config = dict(
    hidden_size=512,
    num_key_value_heads=4,
    norm='layernorm',
    positions='learned',
    init_std_o=0.00282,
    init_std_down=0.00282,
    optimizer='soap_variant',
    beta1=0.95,
    batch_tokens=131072,
    doc_mask=True,
    max_steps=5056,
)
Each number is 50 + 10 x the weight over its row's rms, rounded and kept within 0 to 99. Layers, rows and columns count from 0. The size before them is the row's rms in percent of the matrix's.

# layer 12 MLP down (transposed), 4096x512, rms 0.192, rows 1882-1909, columns 128-255
100:54 46 51 44 61 35 46 28 48 58 54 54 60 48 51 34 68 51 48 48 56 45 56 44 47 60 50 55 69 56 52 68 43 45 58 38 52 33 42 57 45 63 54 54 55 53 40 51 67 41 45 49 33 69 68 47 56 49 40 56 48 49 61 49 59 62 42 56 29 61 50 44 52 51 52 51 48 60 61 54 59 37 54 41 62 49 45 42 52 45 57 45 49 38 59 70 46 50 27 08 52 55 32 45 44 49 51 53 35 53 34 48 48 48 35 49 43 57 53 67 58 71 55 53 62 59 34 68
088:50 48 36 59 57 36 65 48 58 35 49 65 67 61 57 33 47 52 58 48 63 52 70 51 65 34 47 55 71 47 59 49 48 59 42 52 49 40 51 56 57 61 42 32 54 42 70 53 55 39 56 46 42 61 35 49 47 44 53 58 60 45 54 44 76 49 58 58 54 38 49 55 60 39 50 70 30 60 51 50 44 56 53 43 51 42 40 55 61 39 39 44 34 50 40 33 60 50 45 51 49 42 68 41 61 47 57 53 51 51 49 51 46 56 68 30 44 54 50 64 52 41 47 40 39 57 47 50
101:51 62 45 62 56 63 56 53 45 59 22 54 45 58 54 54 62 55 45 53 63 54 57 49 52 46 37 47 30 60 55 63 61 39 34 43 60 43 46 32 68 60 59 56 49 32 51 35 55 41 42 57 61 65 52 36 58 41 59 50 19 47 60 42 38 50 36 47 46 57 61 51 44 39 51 39 31 44 45 39 47 44 61 55 53 22 52 68 63 52 56 44 49 60 41 63 43 78 48 48 52 48 29 65 67 53 51 70 59 48 52 45 43 41 71 43 60 50 49 47 56 51 69 57 52 43 35 37
109:64 38 58 35 53 53 41 49 48 47 39 41 55 50 34 63 61 47 56 60 49 63 40 42 60 52 36 57 58 53 47 54 43 52 44 50 54 48 43 40 52 53 49 43 51 36 45 41 42 44 58 51 40 54 68 42 52 33 47 47 41 43 67 42 64 51 44 53 35 57 39 44 53 35 52 36 45 50 69 39 54 54 43 28 73 48 37 59 52 64 48 46 34 62 54 49 66 54 55 48 48 58 33 34 58 39 49 51 57 58 53 53 55 52 50 56 48 46 56 42 46 59 62 46 55 55 53 55
094:54 50 57 51 68 57 45 49 60 47 28 45 26 40 49 43 58 50 37 57 52 58 52 58 56 42 55 70 56 73 40 51 34 25 61 42 47 36 64 50 52 47 22 59 53 37 57 31 43 47 49 45 50 60 56 72 69 61 68 47 46 50 34 50 46 38 57 50 40 44 52 34 54 43 49 40 61 48 60 42 69 62 47 45 59 68 51 41 52 53 47 57 37 43 66 56 71 37 62 43 60 36 38 40 64 39 28 42 48 56 50 53 66 53 37 60 47 53 44 37 41 57 57 56 55 40 48 55
109:50 62 51 51 43 57 61 41 42 49 56 54 51 61 45 46 38 61 50 55 29 45 40 51 59 56 54 74 44 40 48 51 58 47 46 48 54 49 62 50 59 56 44 62 59 22 41 30 56 59 63 23 39 34 45 52 43 60 59 66 53 47 42 44 46 29 64 32 43 60 39 33 47 52 45 45 38 59 52 70 57 46 40 51 45 57 48 41 43 54 39 48 53 41 39 46 49 62 53 44 47 58 49 52 51 65 72 52 63 43 45 42 41 40 51 52 52 59 43 29 60 46 35 55 54 53 45 48
100:48 45 45 49 79 55 40 34 54 44 45 45 59 59 58 43 77 34 39 57 40 50 41 36 56 42 66 48 51 57 48 53 41 63 47 60 52 49 66 70 63 41 49 47 38 65 58 36 49 62 50 57 38 59 54 52 20 62 54 44 52 65 30 43 45 57 48 49 47 55 46 50 46 28 28 54 63 56 59 51 53 48 69 71 47 44 71 66 62 66 46 64 47 47 33 56 49 72 48 58 50 43 48 53 51 61 54 67 38 57 44 40 57 34 45 49 44 58 66 58 61 50 55 60 37 38 56 54
096:40 46 61 52 58 36 56 49 39 36 55 40 51 46 67 42 51 58 50 37 45 38 49 53 72 51 44 56 37 36 41 51 64 48 47 46 54 49 38 36 50 43 44 54 45 57 57 64 39 42 48 64 45 54 59 60 59 55 44 42 54 46 37 64 34 57 37 60 46 41 36 68 47 53 52 69 62 62 35 39 48 53 39 42 49 38 45 38 59 49 41 51 51 43 56 48 35 48 40 44 61 46 45 60 47 46 44 35 62 45 57 63 61 52 54 51 41 69 43 61 38 50 50 66 49 49 63 31
106:55 46 39 47 59 40 56 50 48 33 53 54 43 65 47 41 34 56 42 62 57 36 47 57 43 43 45 27 60 44 53 50 47 49 50 88 44 57 60 55 68 52 28 43 34 57 49 43 28 53 49 43 53 41 45 35 45 42 46 50 41 43 58 42 50 68 60 54 39 65 48 70 48 45 45 49 67 49 54 62 58 56 52 51 40 49 49 44 54 37 55 60 72 40 41 55 65 50 50 23 56 38 53 51 32 56 41 52 66 40 45 63 50 47 42 46 54 45 70 44 35 46 42 44 44 45 47 56
106:55 62 44 54 46 47 57 42 57 59 69 53 53 60 42 54 40 38 39 45 40 35 53 78 45 51 63 69 54 51 51 56 63 58 54 52 43 55 60 57 47 45 43 66 66 51 40 51 38 50 55 73 60 67 55 40 35 47 61 52 44 52 54 57 62 60 52 55 63 43 54 54 56 54 40 53 71 56 56 46 56 61 59 51 60 57 64 62 42 67 61 41 66 50 56 30 59 56 45 56 37 54 48 55 38 52 48 56 36 51 34 46 59 46 60 22 63 48 49 31 39 60 66 53 34 52 53 59
108:50 47 33 43 37 52 55 54 63 34 48 48 42 44 48 56 35 58 33 41 47 61 50 51 66 29 55 44 46 28 66 43 56 66 53 76 61 68 38 54 44 29 40 65 55 42 71 48 52 42 52 60 56 65 48 48 51 54 68 48 37 55 51 58 51 53 38 51 47 40 49 48 58 61 59 54 39 46 66 55 45 39 67 71 47 54 49 53 47 50 54 56 39 43 43 63 44 46 50 60 65 22 47 46 66 52 49 43 44 36 47 52 51 41 45 57 38 64 35 49 43 34 70 49 33 50 45 61
097:53 66 48 59 35 55 59 36 54 42 55 54 35 61 51 56 52 39 59 53 53 47 52 70 65 61 47 52 48 57 36 33 63 43 40 57 58 39 58 60 53 59 69 54 44 39 59 56 66 59 61 58 49 28 50 32 57 67 40 49 39 57 49 32 48 58 71 55 66 69 45 36 52 46 57 49 48 55 31 65 33 57 52 35 63 58 73 52 44 36 28 44 62 48 51 48 48 41 41 54 40 50 56 57 51 43 21 53 51 50 35 45 41 64 49 53 60 53 49 50 64 35 55 53 50 41 49 49
098:61 46 58 60 71 48 47 59 47 58 79 62 45 57 57 55 63 39 43 47 40 58 44 50 45 50 47 52 59 53 58 49 53 30 58 48 51 45 70 53 56 49 51 50 52 46 58 56 55 40 47 53 81 43 56 39 41 47 57 46 63 52 45 50 30 51 50 50 41 66 41 29 54 58 59 37 41 43 53 52 47 56 29 47 54 47 47 54 39 41 46 50 69 66 32 38 39 73 36 54 43 53 41 47 43 44 39 45 51 47 43 55 45 40 28 56 59 52 36 61 53 49 48 42 39 60 53 47
095:59 53 43 50 62 67 54 53 57 54 37 55 42 48 53 63 57 38 43 39 42 56 47 35 61 52 49 47 35 61 42 61 23 55 48 49 61 56 57 60 44 28 55 51 51 37 47 41 51 59 66 54 49 62 54 51 61 60 71 59 64 60 52 70 48 51 63 24 56 45 55 50 46 71 57 50 59 59 63 51 61 51 54 55 35 43 40 53 55 60 59 50 57 47 46 58 39 58 51 51 40 65 47 47 51 56 55 43 57 43 39 58 46 44 44 45 33 39 60 59 42 39 66 49 49 50 42 45
098:53 38 44 68 49 54 49 63 52 38 56 43 58 43 46 50 60 49 42 43 46 65 48 64 46 56 54 54 70 57 50 38 76 31 49 43 54 56 65 35 32 65 55 39 51 41 51 57 41 54 67 40 54 52 50 60 35 43 61 28 40 35 56 57 46 45 48 47 41 43 42 50 54 44 49 32 44 46 52 49 51 50 46 62 67 63 41 74 58 55 56 42 39 54 41 43 40 31 50 30 31 59 48 51 52 35 49 49 72 63 28 50 39 57 70 34 42 50 26 42 50 36 51 50 52 33 58 46
100:56 54 44 47 61 50 37 40 31 37 58 55 58 42 42 60 54 48 54 67 53 39 61 37 44 51 64 62 46 39 52 49 54 42 55 66 64 45 48 46 52 51 64 33 54 48 60 47 46 44 27 50 40 56 68 50 37 57 34 31 56 51 46 45 59 38 61 29 56 54 32 44 47 62 49 40 47 52 50 55 53 51 45 49 37 52 51 63 74 55 25 47 68 45 76 33 46 45 49 63 40 46 59 58 40 50 39 56 36 45 74 50 50 34 42 52 63 54 49 42 65 41 45 64 51 41 52 41
106:57 41 41 49 60 56 50 63 45 63 46 68 51 58 59 36 52 47 56 61 41 56 55 51 55 39 50 55 52 52 55 55 34 45 32 52 45 58 63 62 42 49 42 76 50 54 57 49 43 64 50 53 45 60 51 60 36 60 56 52 40 73 59 48 34 48 49 41 53 24 51 77 50 61 59 54 46 35 60 56 49 64 55 44 48 57 41 26 58 54 38 52 33 39 51 37 55 52 46 59 50 51 50 56 39 47 40 43 55 58 52 54 53 46 63 54 56 52 48 46 27 52 61 42 28 56 42 47
108:50 49 44 56 37 73 53 73 69 67 58 56 56 55 34 36 45 43 39 50 54 69 47 57 62 45 54 52 48 65 46 57 53 53 45 63 53 56 35 42 40 46 52 63 49 47 49 38 50 28 55 59 55 54 51 48 45 61 26 63 56 62 53 51 39 53 29 35 56 38 56 52 55 54 64 41 50 55 57 46 56 50 38 55 54 55 49 28 59 39 42 42 47 40 54 51 63 38 63 64 44 39 50 63 41 43 44 41 47 40 69 50 59 67 54 55 56 54 45 56 44 40 48 48 51 60 45 44
098:46 54 46 62 40 58 67 46 34 52 44 46 38 62 56 57 39 44 47 63 57 67 44 49 44 56 37 47 67 48 46 59 57 46 55 49 46 50 56 52 41 47 32 59 44 58 51 63 75 64 45 36 36 47 53 47 72 48 55 53 46 53 47 38 64 66 60 59 45 44 48 52 58 35 55 68 44 50 54 44 39 77 44 41 55 37 39 49 59 66 49 71 39 45 62 42 50 48 40 52 32 60 55 31 36 39 41 37 46 42 63 57 44 55 49 42 39 56 62 62 43 41 45 39 59 63 58 42
100:32 47 54 52 54 65 60 41 46 46 64 55 44 59 45 39 59 56 44 49 43 46 63 34 38 63 53 48 51 21 38 49 48 52 62 41 49 41 64 43 51 56 56 61 65 59 42 50 49 51 30 55 63 65 45 47 41 43 27 51 69 51 41 57 44 51 51 45 59 58 51 57 42 42 52 44 42 35 44 46 41 50 41 35 50 48 59 59 63 68 60 41 50 53 42 56 52 27 55 34 50 57 61 54 52 52 30 46 40 66 46 56 50 57 52 42 50 51 48 52 43 55 42 40 59 54 55 38
103:59 66 50 49 58 27 40 29 50 61 48 48 51 55 62 47 58 69 71 48 47 42 31 54 51 55 52 59 52 49 73 36 72 64 56 33 72 50 58 48 66 51 56 40 58 58 45 35 54 51 55 68 60 49 39 46 40 73 45 43 51 48 53 62 58 69 71 38 56 57 46 44 65 50 70 58 49 53 63 49 50 50 40 60 59 36 70 36 51 51 27 65 61 57 50 47 50 47 46 68 52 52 54 59 44 63 50 49 49 50 41 48 58 56 54 49 40 28 62 66 53 57 52 40 38 39 60 50
085:45 51 45 69 48 45 52 56 49 59 37 62 41 61 44 46 56 57 54 51 40 55 66 59 39 33 30 27 73 50 48 35 45 58 42 49 37 50 58 38 44 52 62 54 41 54 53 52 61 50 46 47 59 56 50 47 49 52 54 58 43 59 69 56 31 61 52 58 53 54 46 63 40 60 33 66 44 78 28 69 41 56 35 58 30 60 58 31 35 61 35 49 61 45 56 57 56 20 60 34 50 34 44 33 39 59 45 60 61 40 49 46 37 48 31 48 70 50 57 38 51 68 47 45 34 45 52 40
104:54 44 71 57 49 45 53 52 56 59 51 53 44 58 41 39 63 40 45 45 60 43 37 50 65 36 56 27 63 57 39 40 63 58 40 42 60 57 41 59 61 46 50 42 71 47 37 29 57 54 57 51 56 45 71 32 46 51 48 59 55 44 61 70 56 50 62 42 55 58 71 33 44 54 63 58 62 51 43 46 52 59 70 31 57 51 41 40 49 30 43 52 55 45 47 41 63 25 54 60 58 51 51 43 55 66 51 61 59 42 37 42 61 40 60 49 58 49 50 53 68 46 42 43 29 52 44 35
101:46 43 64 26 49 58 57 48 50 52 50 54 43 54 53 67 43 49 45 40 43 50 49 57 52 45 57 49 52 56 57 44 57 39 44 49 39 50 44 50 49 53 70 50 45 61 53 70 38 42 72 42 73 22 56 41 54 62 68 33 55 44 59 71 37 52 57 56 58 56 46 65 40 60 35 63 50 37 39 69 46 49 30 41 54 67 49 54 54 42 62 59 49 51 57 55 47 59 65 54 40 70 39 56 37 48 46 29 42 67 48 60 44 75 47 37 50 64 43 67 39 46 33 46 34 48 45 43
101:55 42 43 32 59 60 43 62 45 51 36 52 66 47 68 33 45 41 32 63 44 44 52 49 49 63 53 51 73 58 22 63 68 40 58 43 45 61 40 69 71 49 26 63 57 43 58 43 36 56 39 42 67 52 50 48 44 53 48 44 58 55 55 64 36 55 72 41 53 65 63 31 43 59 42 46 35 44 60 38 51 49 45 59 58 36 36 52 53 61 55 49 45 51 30 59 48 51 56 53 55 74 73 50 43 40 46 51 46 41 50 39 49 52 55 45 42 53 31 59 48 42 33 55 61 56 67 51
111:76 70 51 62 63 60 42 63 51 33 52 54 56 46 60 52 39 56 61 39 55 48 42 47 64 39 51 59 44 58 39 45 43 67 52 56 45 57 33 54 36 55 53 58 45 53 48 45 49 38 53 50 38 42 54 38 52 53 35 47 41 57 59 44 39 62 57 37 34 55 41 41 41 63 52 52 41 53 58 44 36 31 38 34 67 35 45 43 48 55 58 37 61 51 49 54 55 44 46 58 59 67 76 49 50 54 48 41 46 42 43 59 65 49 70 46 51 52 52 45 56 46 38 34 64 40 41 54
097:75 50 52 70 31 27 44 40 51 37 47 57 58 47 39 45 40 50 43 57 61 42 37 50 48 51 45 48 70 37 56 59 31 44 62 35 54 55 53 51 63 43 52 70 45 46 39 42 46 60 50 52 46 46 47 52 55 58 41 33 45 45 70 71 41 62 43 38 58 48 45 38 38 27 62 57 40 47 50 48 44 61 47 70 22 50 31 48 50 44 38 32 39 53 30 52 42 66 49 42 55 47 50 47 52 34 52 38 44 43 49 34 39 33 33 44 53 53 41 33 62 51 50 37 53 51 51 29
100:46 50 41 62 47 71 42 23 49 52 55 68 53 68 53 47 57 48 37 44 66 37 59 45 53 69 36 55 52 67 35 41 60 47 53 40 49 60 31 51 33 51 51 42 45 74 58 48 56 54 47 55 49 56 63 33 35 39 47 57 43 45 45 44 34 55 31 47 43 51 55 56 49 47 60 65 61 49 60 64 55 72 40 44 55 46 40 49 44 63 57 48 51 54 56 64 76 52 46 38 51 45 52 37 62 39 54 51 50 36 27 48 37 41 47 39 51 61 51 71 42 61 41 47 39 47 53 64
# layer 12 MLP up, 4096x512, rms 0.183, rows 1883-1909, columns 128-255
096:57 54 55 54 66 49 45 58 30 49 47 62 49 54 56 62 63 38 51 64 58 44 62 44 46 61 46 40 52 68 41 26 54 70 42 33 50 34 43 49 38 47 57 51 42 49 48 28 52 23 68 59 44 58 47 34 52 41 50 52 52 56 65 49 61 52 33 37 53 39 62 56 47 41 48 53 46 44 47 52 54 55 38 42 47 49 42 46 48 56 60 56 56 38 46 36 45 44 69 41 68 48 43 41 47 40 57 58 37 56 56 54 46 44 49 45 50 70 41 52 45 36 66 54 55 48 46 65
102:38 44 41 46 59 45 59 65 61 56 57 52 49 44 58 54 53 38 17 35 43 62 59 54 65 49 38 39 48 54 52 51 61 55 52 55 54 66 51 75 49 43 38 60 58 54 60 55 45 44 51 42 53 44 47 64 56 36 59 64 52 49 45 58 40 68 58 60 70 60 34 57 42 71 51 41 55 60 56 52 42 39 55 50 36 52 43 53 69 50 55 30 42 45 48 56 48 41 52 47 40 56 45 62 62 47 51 52 54 47 48 54 64 30 49 34 50 58 66 65 62 52 50 37 57 46 48 70
095:42 44 59 50 68 37 59 49 70 64 67 53 52 52 48 52 46 48 61 42 37 58 66 51 55 52 61 41 62 49 58 62 44 57 36 41 51 34 45 66 50 53 51 45 40 43 30 61 36 55 46 34 53 47 41 67 49 65 45 67 54 53 47 32 57 63 61 65 61 53 63 61 57 41 64 31 66 45 76 51 62 47 53 52 60 73 46 46 37 56 63 54 48 39 60 52 33 72 42 48 40 57 45 73 42 39 53 45 40 34 37 56 42 64 43 38 35 57 40 40 58 61 53 77 56 42 50 60
093:48 49 52 49 55 36 46 40 45 54 49 55 38 49 54 39 64 59 47 54 46 35 44 60 40 55 44 59 44 57 41 53 40 56 45 53 67 43 72 57 51 50 53 48 45 27 61 60 52 42 55 49 58 56 59 53 77 46 45 63 37 49 39 52 59 47 56 27 42 51 57 38 51 66 63 50 54 40 79 44 60 49 52 34 40 44 53 49 70 44 74 47 38 59 53 53 61 57 56 55 52 41 63 57 38 52 58 49 55 59 52 56 41 58 37 59 61 67 47 35 30 44 48 60 68 46 52 44
104:54 48 54 55 54 56 47 64 46 56 59 46 52 33 48 48 66 45 52 65 59 54 46 47 46 42 57 46 58 56 64 54 53 37 41 56 32 56 63 72 52 44 58 57 55 53 35 44 45 57 34 59 62 27 61 43 66 45 64 42 39 39 58 41 48 41 51 57 34 65 60 46 50 35 49 42 52 39 45 45 51 48 42 60 36 33 48 75 41 44 46 69 61 65 65 36 71 44 53 53 46 54 68 48 45 60 51 50 41 45 50 62 56 50 42 46 37 50 47 61 60 57 43 52 45 44 52 49
102:41 50 60 38 36 44 58 56 72 55 45 55 43 50 46 44 39 40 65 72 55 54 48 65 64 60 35 60 52 50 51 50 49 60 48 31 46 33 53 44 34 58 60 45 63 50 46 39 44 72 52 52 49 47 62 43 35 62 46 67 44 50 44 55 39 60 37 36 56 45 48 37 39 43 72 45 49 57 54 56 42 64 43 56 53 55 51 41 51 57 49 55 41 61 51 63 60 65 40 64 54 52 55 73 67 40 51 62 49 26 59 49 41 69 44 68 53 51 46 36 48 46 43 73 61 34 57 57
097:49 61 46 39 65 37 35 43 58 43 39 35 35 23 55 59 42 37 76 46 57 61 37 55 60 49 20 66 47 55 62 46 54 44 54 55 40 50 53 41 42 30 43 45 60 44 32 57 62 46 52 38 47 55 55 52 57 53 24 53 43 43 48 43 65 37 49 40 58 40 46 54 42 24 43 43 64 52 55 42 47 48 38 54 52 41 46 65 37 56 54 55 57 54 41 50 45 47 53 49 61 56 47 48 53 41 58 57 63 56 52 57 38 52 66 53 47 49 61 34 47 50 45 54 58 46 55 67
127:46 58 46 53 53 55 40 21 39 63 48 61 40 65 67 62 41 50 46 45 63 36 48 49 34 37 66 55 40 42 50 72 38 64 51 69 65 42 54 60 37 63 31 40 58 37 52 47 57 70 52 47 50 51 43 33 65 44 43 48 48 51 36 60 50 57 42 41 64 55 49 53 43 48 45 53 60 37 42 44 45 42 63 47 58 48 60 49 54 44 54 51 53 41 44 58 50 49 53 61 53 55 37 45 56 34 45 59 39 48 48 22 43 68 48 47 50 31 53 40 67 48 36 55 59 53 43 45
100:33 48 48 62 54 37 40 54 50 56 49 58 44 55 46 49 36 67 62 53 40 49 59 42 43 33 52 50 38 54 28 67 50 43 50 58 64 45 57 49 71 57 56 47 34 51 60 68 49 54 49 64 44 37 39 33 56 52 39 59 48 49 63 54 55 50 53 69 40 54 50 55 40 43 49 49 61 58 48 34 58 44 23 53 37 43 45 47 52 47 66 44 42 55 59 46 52 39 45 46 58 65 51 54 53 42 49 59 61 48 42 66 42 41 52 47 52 35 43 39 50 42 56 75 53 56 46 58
107:49 59 70 44 49 43 45 34 64 66 61 53 57 53 48 53 40 55 43 57 48 66 76 58 52 53 57 53 65 43 53 40 48 55 76 55 43 51 52 43 50 44 48 53 44 57 55 59 28 46 61 62 44 64 52 59 64 54 55 51 47 68 55 39 51 36 84 44 53 56 39 51 68 72 41 51 42 49 40 40 54 55 54 54 38 48 39 48 52 62 58 58 46 32 51 46 42 47 49 59 51 48 50 36 47 54 51 56 54 42 51 60 56 45 60 39 51 43 38 53 55 57 44 63 41 57 62 61
106:55 43 64 58 56 42 49 44 47 51 43 50 48 45 38 36 41 48 49 48 49 38 54 44 35 34 39 49 40 45 61 52 51 41 45 42 44 51 78 46 54 28 48 56 40 35 63 37 55 42 50 65 53 48 66 56 63 61 36 56 59 22 40 30 63 66 29 43 53 59 54 59 32 63 50 62 52 56 40 32 30 49 59 68 66 54 45 42 39 36 53 58 47 69 48 63 37 58 77 43 39 53 52 28 63 46 44 60 55 44 44 57 70 46 46 43 45 55 50 60 62 40 48 66 30 46 65 33
096:24 39 52 33 42 60 43 45 47 45 72 42 49 64 57 39 47 54 50 58 42 53 35 57 31 45 52 51 45 56 56 48 48 66 60 83 46 48 35 70 44 45 37 39 57 57 47 59 44 64 49 48 62 46 47 37 45 43 47 71 59 66 37 37 50 33 46 71 42 49 55 43 56 36 50 66 51 59 57 69 57 30 55 51 34 54 42 47 32 47 45 45 50 43 52 43 46 42 37 33 46 46 70 72 56 44 61 68 46 39 37 52 51 61 48 23 61 48 47 49 72 59 42 33 56 45 54 59
095:51 42 48 49 64 50 39 59 56 56 48 42 60 53 41 32 42 54 82 44 37 63 48 61 55 47 58 40 66 40 34 42 53 65 58 56 65 40 44 45 44 36 43 56 43 52 50 48 53 59 47 30 65 39 40 62 48 68 51 44 52 54 52 48 49 45 42 24 58 54 61 41 57 50 42 60 57 72 55 49 49 46 40 57 44 51 55 56 60 45 46 62 62 52 55 54 49 54 46 69 57 37 44 39 38 40 32 47 48 24 61 57 47 47 53 52 40 49 64 54 46 49 54 54 56 54 27 60
098:37 50 72 26 53 54 31 41 60 69 59 29 51 68 55 55 52 55 58 45 57 43 52 59 65 52 52 56 59 48 45 64 47 51 49 45 47 50 48 45 38 32 59 41 48 69 46 50 42 47 37 51 35 57 49 31 53 52 48 56 45 49 34 41 53 45 49 37 50 52 52 40 42 48 60 53 60 47 54 57 54 53 62 56 35 49 41 45 62 69 38 46 42 41 64 70 55 37 62 51 60 41 38 36 44 56 51 69 38 45 56 56 69 41 53 61 36 56 51 43 60 52 51 50 63 57 32 66
093:46 35 43 64 32 56 56 46 47 57 57 59 41 51 25 55 56 47 40 62 62 53 40 59 52 44 52 49 46 53 37 48 48 41 49 68 39 64 63 47 31 50 49 45 52 55 54 31 44 65 59 47 57 57 41 54 56 42 56 74 57 41 56 56 47 52 56 65 61 44 57 55 42 52 65 39 54 36 55 48 41 53 42 63 40 51 62 36 38 45 56 45 56 62 47 59 49 41 54 52 37 59 62 44 46 37 67 48 53 54 49 70 60 52 59 50 34 49 40 76 56 30 73 45 57 46 41 39
109:57 36 39 60 61 49 55 57 47 54 66 58 48 35 38 59 49 37 34 78 29 47 43 60 71 56 43 50 57 36 57 35 44 59 56 56 58 30 50 72 55 43 34 43 40 44 53 53 42 30 36 45 55 39 44 53 47 58 38 65 44 62 37 54 61 18 51 55 46 51 50 44 34 44 68 41 47 49 40 41 51 37 36 36 47 53 56 43 38 57 55 55 64 53 62 52 42 35 43 47 47 68 57 51 51 54 50 45 47 54 49 50 53 56 66 46 34 48 49 56 39 50 65 38 52 62 48 53
113:55 51 48 38 53 60 51 54 57 52 42 62 48 58 42 54 57 25 41 42 43 45 45 39 70 55 48 62 43 49 69 66 47 35 53 35 50 49 43 60 38 55 41 61 55 61 35 40 71 36 48 60 63 38 42 44 48 41 48 48 62 76 52 28 42 66 70 57 37 58 58 49 76 42 64 52 36 31 47 39 43 45 63 45 61 38 66 54 45 37 46 64 48 46 67 60 42 51 38 54 43 56 42 65 42 48 65 67 33 38 41 40 42 39 57 42 49 46 52 33 31 21 69 56 46 43 53 44
098:44 65 49 41 53 65 34 50 54 49 48 78 33 49 34 50 62 63 47 53 48 61 52 45 52 50 61 56 61 57 60 43 58 50 37 60 46 24 49 47 58 44 53 62 51 42 54 37 50 69 59 45 64 58 47 46 35 47 58 43 42 63 63 52 45 53 45 41 40 50 50 44 44 56 54 35 43 60 59 49 39 68 63 30 48 52 55 48 59 56 54 46 70 64 38 50 38 47 43 44 52 40 52 47 55 52 63 57 53 52 55 52 53 55 55 57 56 60 58 49 57 43 43 38 50 55 43 54
099:42 43 48 56 44 48 54 48 50 39 50 57 52 43 39 37 49 65 49 61 49 60 37 36 41 28 57 53 43 45 44 56 53 42 70 56 55 57 41 29 60 44 45 39 68 54 57 31 38 62 40 58 78 40 45 44 72 50 62 55 45 50 60 51 49 28 31 50 48 40 54 62 45 47 25 69 61 71 75 74 49 53 52 37 47 59 40 43 52 61 59 40 41 47 69 56 65 55 41 45 43 44 49 50 38 53 58 38 53 45 49 36 43 50 58 62 65 45 49 65 49 53 53 53 53 50 48 45
099:41 45 45 61 54 61 52 49 59 43 57 52 47 67 50 67 48 50 44 53 60 42 37 48 40 42 50 65 52 40 52 48 39 49 47 40 36 53 68 53 60 56 43 50 41 39 34 20 62 51 54 55 51 58 41 50 45 37 15 41 43 64 49 59 58 51 50 64 59 54 50 53 37 67 50 54 55 48 61 51 55 44 51 59 36 51 48 49 53 50 33 40 58 40 36 60 56 55 60 42 52 39 41 43 49 57 55 52 32 49 55 48 54 44 60 51 46 48 31 50 34 45 59 16 54 53 37 60
097:49 31 58 54 52 61 56 38 45 44 52 56 44 43 53 50 78 45 38 50 43 50 44 46 39 66 52 47 47 56 51 55 41 53 50 44 46 71 51 52 54 52 34 47 41 55 53 60 59 62 51 61 57 44 57 35 53 51 41 58 39 44 46 44 46 39 51 50 38 53 40 51 40 62 45 59 34 44 41 56 49 50 55 77 57 66 50 58 47 49 65 57 54 28 53 55 57 46 51 46 40 55 48 44 49 45 48 57 54 53 52 39 63 47 38 61 46 67 60 51 58 39 43 54 53 61 59 69
104:54 47 50 55 52 47 41 61 52 53 26 68 52 41 56 35 50 50 38 55 34 37 57 54 49 47 50 64 37 44 50 55 55 49 40 60 60 38 46 54 32 53 50 52 50 46 58 50 67 43 45 46 50 50 48 50 52 47 68 68 59 30 34 56 43 60 46 46 49 43 63 53 56 45 53 35 53 59 52 58 41 39 62 52 50 55 45 46 33 44 46 53 45 54 59 42 47 64 46 48 45 49 39 45 54 55 40 41 38 60 55 63 49 53 64 37 54 56 50 42 56 42 49 54 50 50 53 46
094:46 46 48 61 58 37 55 43 58 55 42 64 41 52 37 59 50 51 54 49 28 46 53 30 69 49 55 57 56 49 40 33 24 56 37 36 51 56 39 49 48 53 44 56 26 55 50 44 50 66 60 29 49 49 35 29 39 50 45 42 40 76 47 42 60 41 47 53 56 49 78 54 58 45 60 48 58 68 53 64 58 51 51 51 51 53 53 40 52 50 50 50 34 48 44 61 48 61 52 56 39 50 58 57 60 60 43 49 44 40 40 48 48 58 43 39 41 45 56 55 47 50 51 36 45 63 44 39
098:46 60 42 57 55 36 54 48 57 71 37 47 48 54 41 65 42 52 57 55 66 41 60 62 54 62 42 56 43 49 50 60 41 56 40 48 50 48 44 59 40 42 49 65 27 50 54 57 44 52 69 40 66 47 43 65 48 39 36 35 53 61 29 57 58 49 50 55 66 53 49 59 45 48 61 51 52 50 45 62 48 53 41 53 49 46 53 44 60 39 40 37 52 55 34 59 29 65 46 47 37 42 35 55 64 43 57 70 45 53 50 49 43 42 43 29 61 54 34 53 31 44 41 58 54 55 43 58
106:29 61 46 55 46 57 43 44 59 46 55 52 58 43 62 46 47 50 49 63 60 30 52 52 64 51 52 56 54 28 74 44 47 55 66 42 40 61 57 54 54 62 44 46 44 67 72 54 71 59 68 54 57 50 37 54 50 58 48 44 42 48 27 47 44 51 53 43 46 70 58 60 35 76 40 47 37 37 35 45 70 44 49 41 49 53 47 55 50 45 48 48 54 41 50 50 68 34 34 57 47 34 44 58 46 51 59 67 68 61 35 51 66 40 45 40 61 56 52 52 47 66 60 62 63 43 42 42
097:53 50 44 40 48 67 51 45 40 42 57 46 52 55 42 49 60 47 56 46 43 77 41 54 45 54 63 52 45 56 59 45 32 47 54 56 51 41 52 66 43 59 51 60 70 58 45 57 59 37 41 54 48 50 69 78 44 45 39 75 58 50 30 51 46 41 59 74 51 55 60 56 53 41 54 52 60 52 42 48 57 37 55 43 44 53 37 57 55 50 42 61 45 55 42 45 48 48 55 50 70 43 44 38 65 64 49 59 65 52 51 52 59 47 51 59 36 34 55 66 63 62 60 43 58 52 62 53
103:47 58 41 49 56 36 48 48 48 52 30 49 66 55 57 62 47 54 50 47 37 58 39 51 55 60 46 62 45 38 52 57 57 46 41 49 40 37 47 52 58 34 32 33 54 39 43 20 59 26 47 55 46 43 54 69 32 61 56 45 52 59 55 51 58 49 44 53 51 77 60 47 60 60 43 55 23 52 56 49 36 51 43 60 40 40 51 55 33 25 51 52 55 40 52 56 40 52 54 51 56 44 53 79 39 40 45 58 38 60 54 52 53 44 52 58 56 69 45 51 41 50 46 54 65 57 43 48